python train.py --n_kv_head=3 --norm="layernorm" --extras=["capped logits"] --batch_tokens=65536
Each number is 500 + 25 x the weight over its row's rms, rounded and kept within 0 to 999. Layers, rows and columns count from 0. Numbers have three digits each. The size before them is the row's rms in percent of the matrix's.

# down: layer 5 MLP down (transposed), 512x128, rms 0.111, rows 480-511, columns 0-127
# up: layer 5 MLP up, 512x128, rms 0.0916, rows 481-511, columns 0-127
down480 109:482480471503515525509461514509513458526537482493493469494515510514486556484504489502554475498485504518542533490501546480499514464501473515470505545491511441475529502501466469494521460506530497529513524501493473497499489503468501497489518518490492488530528526473508534506486506560499517496478550473490483534558492534456549533482493506497465482535478477533497479518496469520504454504450
up481 090:488514514492488498460516516540510532561523484474556513515488539509495445540456487506499511547479478500519512477458491472505489501510500480536511548459502513488519518508529489499533540498538501519504508446510483488509496507454498542474511500512477530493521465499495484514557514510482451487477455477473535507553487505542537522499507520540489531477470487498512497486496472474500519479501
down481 100:484516545488520540498468496524478453477511527475485455470469494536518462423510501533461509493454505473435507518466530539516482471511506444513504530541517506497484494514505463521529480499478453507461470503514549510512500522550487490476488512535517515495467485501502484512514472489482506523494548506520509487495504506490495516476486491504513555530513497501499496500484486488478534471464
up482 084:480486522502509496440498520499528509520482551484471515526510469485536551488474523500495487531513497465487501485484499468494522501515504504467487471523496488506474457460503446487518498526512530504511510524507504504556512478475549505493476516475493518471469490461471469539523495531465448491510502492490546473494477539535450482502467522481460503524493497533510528454498504476455529468531
down482 099:483506499481516503483496537488500487491458484486528468513486504511491481522481484481471491504532526511476505532444529490453535489522536477470469482503526481511510476482464492515524524490488469515513513475507543498467431453500476498453499515498479496484483508510543526546464503504458514489484512473483449506490462527491480511471513498498452523490527466505506548476457493495447478458543
up483 107:476506482487494484445477523483500502556480490551517504510538505521546481507469496511478483496452508513534550540501473521502490523533516490473522491480465477498518528491481471506531498506491500482502530490493479474472450503533486492455553493505534499478511488487485523447519486502540502522479527529494512478490508503489543488480469475476507482480488536501514525446482484488541472577522
down483 091:476507514485514515504525526493486467561475516522469481504473496459504512514526510458506487524548535545479496458494473462522507501497528510507512489485486472460481486519538548512495512527500533489473514540512499535545447509512525498495446490517507502481528519492452531497467519518503496556497530496520489488520458484483517480499476502516499491462500497519528457512469487507512449431493
up484 107:504500496485476481490523484439514510488513501522470485487556514503512540481506492524527505509482469519474491492480502529472492490523495493522500515473474555539486461512522466484496522499505473481476513465519482521509545451506505467533487541536486499503487515480481467509519488485492486487457497565521489528494499450507493495438536501490574556469515511493493547489505481472512503530528
down484 105:449540479501536497525518517508539505507497505487505469509454437499490492494515490486489470474490469518544491482463503546458503497514520462545528522514513482482501531514509494511493509550482488476500502502503450521482471492469521518484531495514468537488463483525518516507510541530556485506498530516504479485513478448483464524496468535510447508453461506468512457516489490485510501487459
up485 105:471509525498537519486510474490475472518473497484487504472523506521492507501485499506497510505519433537487532553510516580470511507505474484498556456505495542419527493526493476510513490522483474480513474513516507500505469513479518477483526482533492495498506495484513515480523457510499481476466472462505503455510520505494536531489466511466496544501496522470520461497479450553483496482516
down485 099:495516508455475473488518520528512473488511542519461445508478517503531502538482482511486451498502523464540505517466526490504487509540489545514547557462438457520521498510465522525515490523485518521462494503504482469481531477507531481507475493551537503514469473461480509523471499497522511455490541481485520531499492505518494542511533512526498474518511499520498506514512494528516494548474
up486 093:497473484513472504481495540497516507508527515511456535529458521491438479495568499519481524477470484451494516510506510501487463521480503500501502517472481546512514475498535498461501508512527477512537521509502492525505470492451509523467486467514530451451507534544452487495503540429524506494500525482492528495504544479464522536482486538505489482518479489469509512508530504515476502477479
down486 099:512527485482536525485496485502483521538494474501529507483499458474475541513536518508491514500477479492521531528460474498486512500502524543478486517466465489520503489496515513494520516487499489494523520510499546526500490476521447500464520508521531472504505499591465559525493503477504527457507536482487466497491487495513492533483489518472495492484512449481496506572559495513527557515487
up487 093:489516481457517437533468533502501516496472513508517507522518486539510544515456492476480539510467497483504520523502504485492501494535480547485502479486516486501503550496532505488526541459471485498489486505481528533525480457490565501540522496508483497509465471503521504503573553467495508483497485526487481495550524531516511495505488471469469513475522496480469524483554529481474500521480
down487 102:520439490514498518498510486533501492494499520524516522479481502486506547477481503493536483476434507503516517535508535513555485502494487492539538484472517477521517532489498533509449490497471532511499489543495493442515523466513461507429520533538494485522465456478473470515494489499515481512495512533498467509456516507473526531490517488487450468532514471486465502496520470515486509475520
up488 093:514498462513481504480491499470527528517489534504493506478485470523520463473510525480514499567503453489482486489497540540538554478519498458475521495499479449541465495519496460478490494476504506525503456494535551512545472513506500508506497473500493532513516491513486479459542472506509490441539483478524468493507495514467522536496511519439532510502519464477503494489537492515465509495470
down488 076:512510503497504494501460493486522499445494480505476519487499531540504502510520471527563507466503534520480513474488514462498494540513547526496539527502504461515486532521490494508499505486427501512440440458491510521513484470523516437488512521508491536478477511497507532520478459480509460517468468517532496477487472478516532525505493480470502503507464468531527524497502504516466495464535
up489 104:506527569481472435460513528524534516499503515477493517515486516496468515470502514484499502478503469491515509493521482491499527489579505501499470548486510510473459501518494514493501472499496441542459490508488521550504496487517512527483493494519486505517562492524484569496493522492497493514522474508513542470517521476524519482469470506499533509528480517510503485552463489545521463502502
down489 114:495485509484510533515480485440592507489500498567508525505479510523495464485444490479500482507487527487483482504513512484494497525471493508498537475479497491504515515469530491567490542513474540500542507485493450473489555523486481521500485514461501513473531545522482497483488521458533482518511519516518515490498505526513504521535455491476514505468458486494517508490506513484453490520530
up490 107:539483529507488508460468477522452520493488466492477520488507486500504429536504478522515476505543490547508520459529510495463485457486503544471493469483479507493452472474478500496470471498518479515546512493499512516481497460524464483522477520462493510495514518472494504520539488483521479490470533508578489510517487526528496487509490466493483520497472532528553460502507493473514491496455
down490 098:484499528536478483517521507477492490474475526529506511496475521475483534532460499518496475483471476517517514548450469474520482516524473481552564502508471501514540530483476515447472501511478502546524477487515493475512520509460486530510486548456513506470500536530475473542501501499490497480520556531529493480529548504497494499446522506534498475491522510484456507511503499497478529522489
up491 105:505526462514518474493502525491476481420493452514516552467442499530497539512465498483550515443464522470490504507529463486485491491462476502504519511486509514497504517527489482548509507501464492494504528470524508518554489540509512473515499518521485507513562461501502478529500516507505503491445467481519493504538522503491508522509521550525490509477473539469482511506488470516483516498482
down491 113:517520570510548478540513449510494511572498470509484490469528474466520504493464505509513516518476528488498492501523557497496511475513460470486479484503501515525486519499488508514465455462440547477483508516469527512524548495498485497470489490482510498500524562518480490474456458494486495499487479493498524526494528484497484512544469528495504514469522539546500501481491480489483487476482
up492 094:494493527501496483487519491500448546466470472509481498457488557485543476512522472522482492531496480525492509500502498519470473527570507485481508546509541496526498511496543496500483474526502530536532517517471423475529505480499490489490441520530502502501548508529483513511517463507514493519538510529513477492470487492511521493511519510482520524543499514539532523448492479541501508476488
down492 096:456480505485497438492514515515549484501516492490507478524502470536524493508475514473497480505466501517500477527472490514502528481500491481476470495512492476490519484504459524474519518476504481499530516460548503472474523503549548512516525484484523456524521567480517514553520485492518518430477542493545502522502522522495499495543475486490458510486472510457507566512496495487512529518486
up493 103:457499460478501511524494498546532556533519482528531502515503510500534520505552505479499500528454527470508504527463456472521463506508531531471482474487503521530533506501453459522471508523520479525520465555467456516525513503472519487492509520506489473462505490499539473481512496473492543499478524494524513495531502515492463466493495507529497509462500471538461511492504483531468458525521
down493 094:476546433528508479536511493520507483490502488521543515519507516475533521489479539499438485507551478485477506464521495511462579502486473500519503509534480505555477469454447518486522499511503518503497508482520545519536465475529503484509487504492503484574484494516509495501496467485519498534481474470524469528502518522513527493475525544497482500493505503510507511460511485506533498514511
up494 100:516473528494526483470487505489521514514529512469475448446500483472460519490553537495473522515555519503481502521494489501474478520539515478471503511513510527489488509499474533501453481533509471536485499478465518484506494484515486553501505477523516495501471543522503490520481535479545517536492492491511545479501462497526490491559479481491515495499508554563445508487533509504490518541506
down494 103:512478533526484484506493472500501522514529505535489503554484514513504505498496465544548473518473494549486516529518505469500523471503508541525492498502494500474537515509499536498513550505517542502581493494520500519490496489542498507535506526501559512551499493538500498508527511518475566499507508490512497545505500530527496527474561508451495489505517485482526544497494503466552477512493
up495 101:570480487508508502478534486492507519487504515471538495561529502478511476496540481513535548473491530490469527517501474482521486539509503498501481452472501494469492476511492487517501510434475471485485507484454500544532487541525490457499521467476474503475546527472463490519486534466466509527490511503520484541486489526468460469522518473457481518464514509471511472511489506506507473489501
down495 096:471498477502526508483464488513481510528520514508499443459513529478471476506528490495527471520514497516534495484479493492486540540506535469488531512489497552507508456509531490480529479528522426511487486487489502514455511537474516495519486494513463537493479514495513533499495472540520511514492478508455536482476489495524464473504555486528460505493528490507541503518499488543566496482552
up496 091:485514490516537491502512462491492534454467490496456475505527463452505476522498461519514501548535535525512478507486482485482496527497488480511475534497498483496556514483471522467490502547510524506496508474510497520522476499518515458488501516498474527446519509555479518507479481479456521467443437497510536500474491503528500471512502518465446512504446507496546504498468516489494475509515
down496 094:515491470532480532516503484496514493478456520518471569560492531548529543528503536526532506508503552513484482542501492494493507468465475497499490506522522533533531479535511471493504488523503475457503505515467510493485501513464536525497527528498481517532528511528538513511510479514456474522499502535507484525511524473472515488506523493505555549525534480449523524509493476506505469531499
up497 101:515495529490531491482468528503508522500471492493519469465513499480501538557507551503548506512474483494499488479476498498490523479490481527465513540466486485527526511509550443532532518530517455488482494501466514513484521526570492535509515516500531498499482538478520531475461491509513521451490470446474482475537505528504503513443500468547514523507495541488500489525499494478522511516498
down497 104:478520484518521508526505518468503531517505499528472518510494519510495523501472511489494467514500482501460548496471444481488462513499482489503518472529549527518456518524496549494542466526495469518501496536483518474493472507460512466474455520524508517506527523542544505487482479527449500546509479495488510543535531506507461470516525468513488497495495488520475518502449573478498486470524
up498 106:523447508513468522522486511489484504509479479492504501448522514525497469513468474513500494462489465494492493549494523444503505487493516510459515521504468545498513509528474499539514494526513490529451514497518511464519538505532453450499562491474475519488532484509494513505503496507494533490523479501473536517487530454466468503507490511496466482511511523472502512523444474414501484492525
down498 103:463476470480481506506444470478514466544524513481484508504565489520506483530512483490505516508493518459524442444487497477522536509489459514500493491522480518484484493480490519434517517459494508492518550492482481482517522494477517540512505435473479443520469456493507492533498477551531496516509466506517483493490514511483504523514477505534514502496501500502474480486474508498455490552507
up499 111:460500545523487458483533512477531572493531510514484503503453506487538497496505498499464479501492477535497514509506477511477475525493533487500520488488511510493502528491509537515481491525477502555473474492509486454513529481459521495495517479503474500485485488504500548499460487480500503454496491506458496494543522572537496495532494467483505512506483544476481461442471500565513527478476
down499 099:534466444507499536489522518469468475501498520506488486480517483468497461541481512467539479486500480494498464520526475496501437509512502478474473511519526471487462518508533493517474522482545531487475499520493466509526554525475488509472526483464510503489484494503473460523483519482494514549520561483494457531536477465523476528526480485556521509518518517489496482477500475508527495553493
up500 092:525519540507492534525496519496535474486510469479545434479473514539480475502492519480505523488495521455497493528520471521497518476498485484498472508493507473520480520453502478501516492463518446512495464520492481521462486528512522486493533542485481476495533535509493485486529480496502515480522489512487515459517505523516468469464487511471555463452531518553527512489486513516519565469541
down500 094:540491442510474505531531478507507496532467512488494489503484481500492470527475509499483518537518519515493498495534511449485475525510492515580487491542489495478487490502525470506517520494494535490480532504486477509503484436498486534467542509549538530532489485489499484531528529525495486540481518451461504479502534493503504534430505482524480479544465494504460493498511500476519481535481
up501 091:535540507526475502527539449504534508558482473513466495517462492500499502472445460499483508554512480461484493490472487504482470480536526448489481490469496469492510499521509490524506475470486484505520496500482479477501497512527533515535482533504463509508492502533457554465481528531503496471499500416492508508511515528479514517489529502505502525531509498533521498533491514535448497482524
down501 089:475532483512498470453482499499492497481478510450480525495485509457534522474531536473487497509529474486490481567557511490510537507467462514498457540490516579517521501477527517507513500501555523476510541478497540507496501482478501490503510474505534536495505479461514491464519491499494455498526530518500498488497489528520545516503488494505562510502493487501511499558498479529512460522504
up502 106:533523497479526510489495531501537471503521555506493454500510507531512513507483528536527507480498498491502516493550462464477530479491511507526503510525527488517483493505461515534515533504466521499537474498479481522513525510499498480459511425528526506481455504486493499541497440498490522499508533536512515521497493539504473514538485468505488444506521521572490520455488529546490486479485
down502 105:490511486441506463512507499461523460486503489541503537488462480493515466495511479506490544539538516548493503455535505492479513482510461483483500509477469494479497501469505540495499509495471495481504503507582520501540534447511543466537545524506475489502528497495487510486517472515488482479488457463501469462543485503515510526520500497475520521461506503517490500507431490514506483503470
up503 101:519553529481497535489540515518519477470526507475512474527536505510525524497490476465508520512487465495500511534502518495523505548549528485487470522501501493483548494504464490517481481526502504503490456485495499535475484491476498495509495489492527472505453476471517541525503513489519447446488515516463451510528503490574490451497478514489445511473475550479504506483466515502475456507517
down503 095:499465521545500522515498502521523504512473503490496498479511515496513486534454478499505493525471547499495501469477472491502530504496522508517466511510521502547517487528519485581492544528502451514522491526496547481485505496483480520491472463458508512500522506538502448465479559470551505514477463474427477538507474511492517504467541487516516508536478528468513514530506500480496507519489
up504 095:525488559474474492483492489503512528546512482547499469458494496496475532484501524491514471548498491484501538516533485497470491510522525495497457542528509496480550515525497449508448484485474478496461514504481531459484513516445486480500522500491490512522476502522499484484516499486508508497505571492534503510520547488498470478531532462525565510491507486555490505519494518460492522475516
down504 102:478472510459450467451509486463503520563518524514484536511439460501515468444498507478519491523488528497483477466520511489499494482510497471497520470496486486500521517464507507494476518512523526438473532516524490451481500500521524506526526470505534501493491524501504461498558481471509487471487508460503538524483467549519509522468508519498493511445520506522477503517471477462485503500486
up505 106:518519479491521483470495503507520530521517505476494481492472521473487458485432527541537468520495525480494453501518436506523490499555529522470541481462470477534488467502473514504466525477500507500486514521477495455516512513520495495501518496482484536489520542512513540452498470464485497467501513471541532502482510497470498517561482483510497496470522496520475487545463511524463479472495
down505 105:529490500480475458493544507529493477503492467546479498505519514447560502515447485490498526507507470494490474481537504504482481517528464511499493489444475468480494525495490460517544474516500510519452514488499504507499522543434537493503507508473485515527491514510484456485421497476488485499440486499510475523464465541491513514487473480511533481498500535468515497500470485474512502505501
up506 094:495493486476494468505479499506494504512517431533480506483482455474473471489506548491492477497511504536513483515487531461479468515523502474481555501495504489548471454516517509519492440519511528482525488509513500530530480471515498508509473549506484527509514473508473537507533486523513541465463522490530505494514492441512483509524491507444504515436517489483550455471489491512529504525511
down506 097:524495492525475516491575452548493481506485486497489530473528490465504505496523482536516467569478528499535488506525528504518468502462499528494476501491497553473469480450544512504511518504494539513474570511472518492503496504501481514506515467505475492491537538506516487503472485504525513504534471511496538490473533560515501500528500448539499509507516483490471494522527492500476529480526
up507 090:511524507491525526519501492536502495551512502497515451510484499506492501542517501492492516509532468504488474511514410483514452512506509446469474505528505504520529497501486555506515499497514468500478529459509506510507475520527499494483487495479454500467508520479510499454495533515485504472414522490508477468525505506490491544494496469481501492456517515503492538474480484488550537439486
down507 103:511461446502488527466509489525467520502476499517524521473497490473484489482517493485502509502514513478501536509529510527519453482490467497480495485539508454497452520508526497502556477462503509554489526522512491452477536545507472544478542522490477488533476469494518513526487494471538503474522533506512522531506455482510469468514502531488551528540500478478512482483489481442487529519528
up508 106:488512557511511500474471529496530557529501435501509518491516534494489508519518462509485524507530487495501503506456495557555521527457496527482469517493523475521476508494439480503463466448532477516477461506509441457481517466465481499488471521495502499499511501474493457520503524471509508482500491539488489502530546505484497489520486517472493498506534484476498546502483486513487482499537
down508 097:488524476506480456504519527501508524485487506482481456498497486510550526520531555472499480490498475493547507508532533478514509500468534492468509468482431509485543497481538547480515500541492515459503496497495492528493501479498523503512508494504540506465496488464468526492508513530551470505457525517463533491496505477528539484487448519481515512466526467496490463518469472473504531554497
up509 106:509497457516480519549508518521512492491522519490479520480513549531477503479449522510486497471502466488525517500479519495485492500493472527490510502443529455502509480502464493487496524537528466489521511494506536525511499528509514500512489513526522481514479517533497518553454511507528531506459484515467408480521511464505498483482529563509483479484506513497493538467553519493463549501517
down509 106:505498527507497477462551501478514471470512524494514506526480540450501502509525486503492528486487474524522464553488455521503503509504546465460488455507534504498514507463518491540500483493520516508496538515517492512513537549537492505449520453459521484523516476485510500500526472501522514492470497455512498481494518536533424502464461468472523510461512502489464473525483511499521491480521
up510 099:504518501483491508541523484536526520545472498479506517484486484487512463499512556513573513515507491506464483482520519497502535490485503499510477498493506452516475473478505467491561486495526519522434492499458506502464498509541498467505520460529518513500511516514460497467515524489493487460507455500534479504551468468481507526507509526498533435525469499466511518493524532492510531532472
down510 099:514515489520505517473493513528477493469468466449457509502484503497514535491519501501509505467512492497516508562456535511509472482478486491536530525524520545518536525529494476512486520516555485522481475457498510526499550450460493472486478480576531508511450489503487444481488502494487485503515508553476478491512498510518524472530507498470484507517501485480485501479465438501501485483486
up511 085:503483505501491474520505496454464491501535548530485513463495514481532534474476502477487519545501492494513490490560517547462487476462514510544552494529529520485510498490478481494465438473520502517514522504499523531499508488487490479497493449509519479508527495510474533469482519481527524516509504509556471477521498554467492491467512557517501473479484528462483539505521495525453487525498
down511 091:500527476498499517488489514542485506469497482491478531531512509526461493477550522505546501549482524516515487533517507522516515492504534530508460501495486536504523497505508500519499506523452497473445549503494491496485508448515506510542510497538488541473516531522484514502521521523488576487494545492513479508449503456477534540465535504498475505506522505452489521529549452490519496491503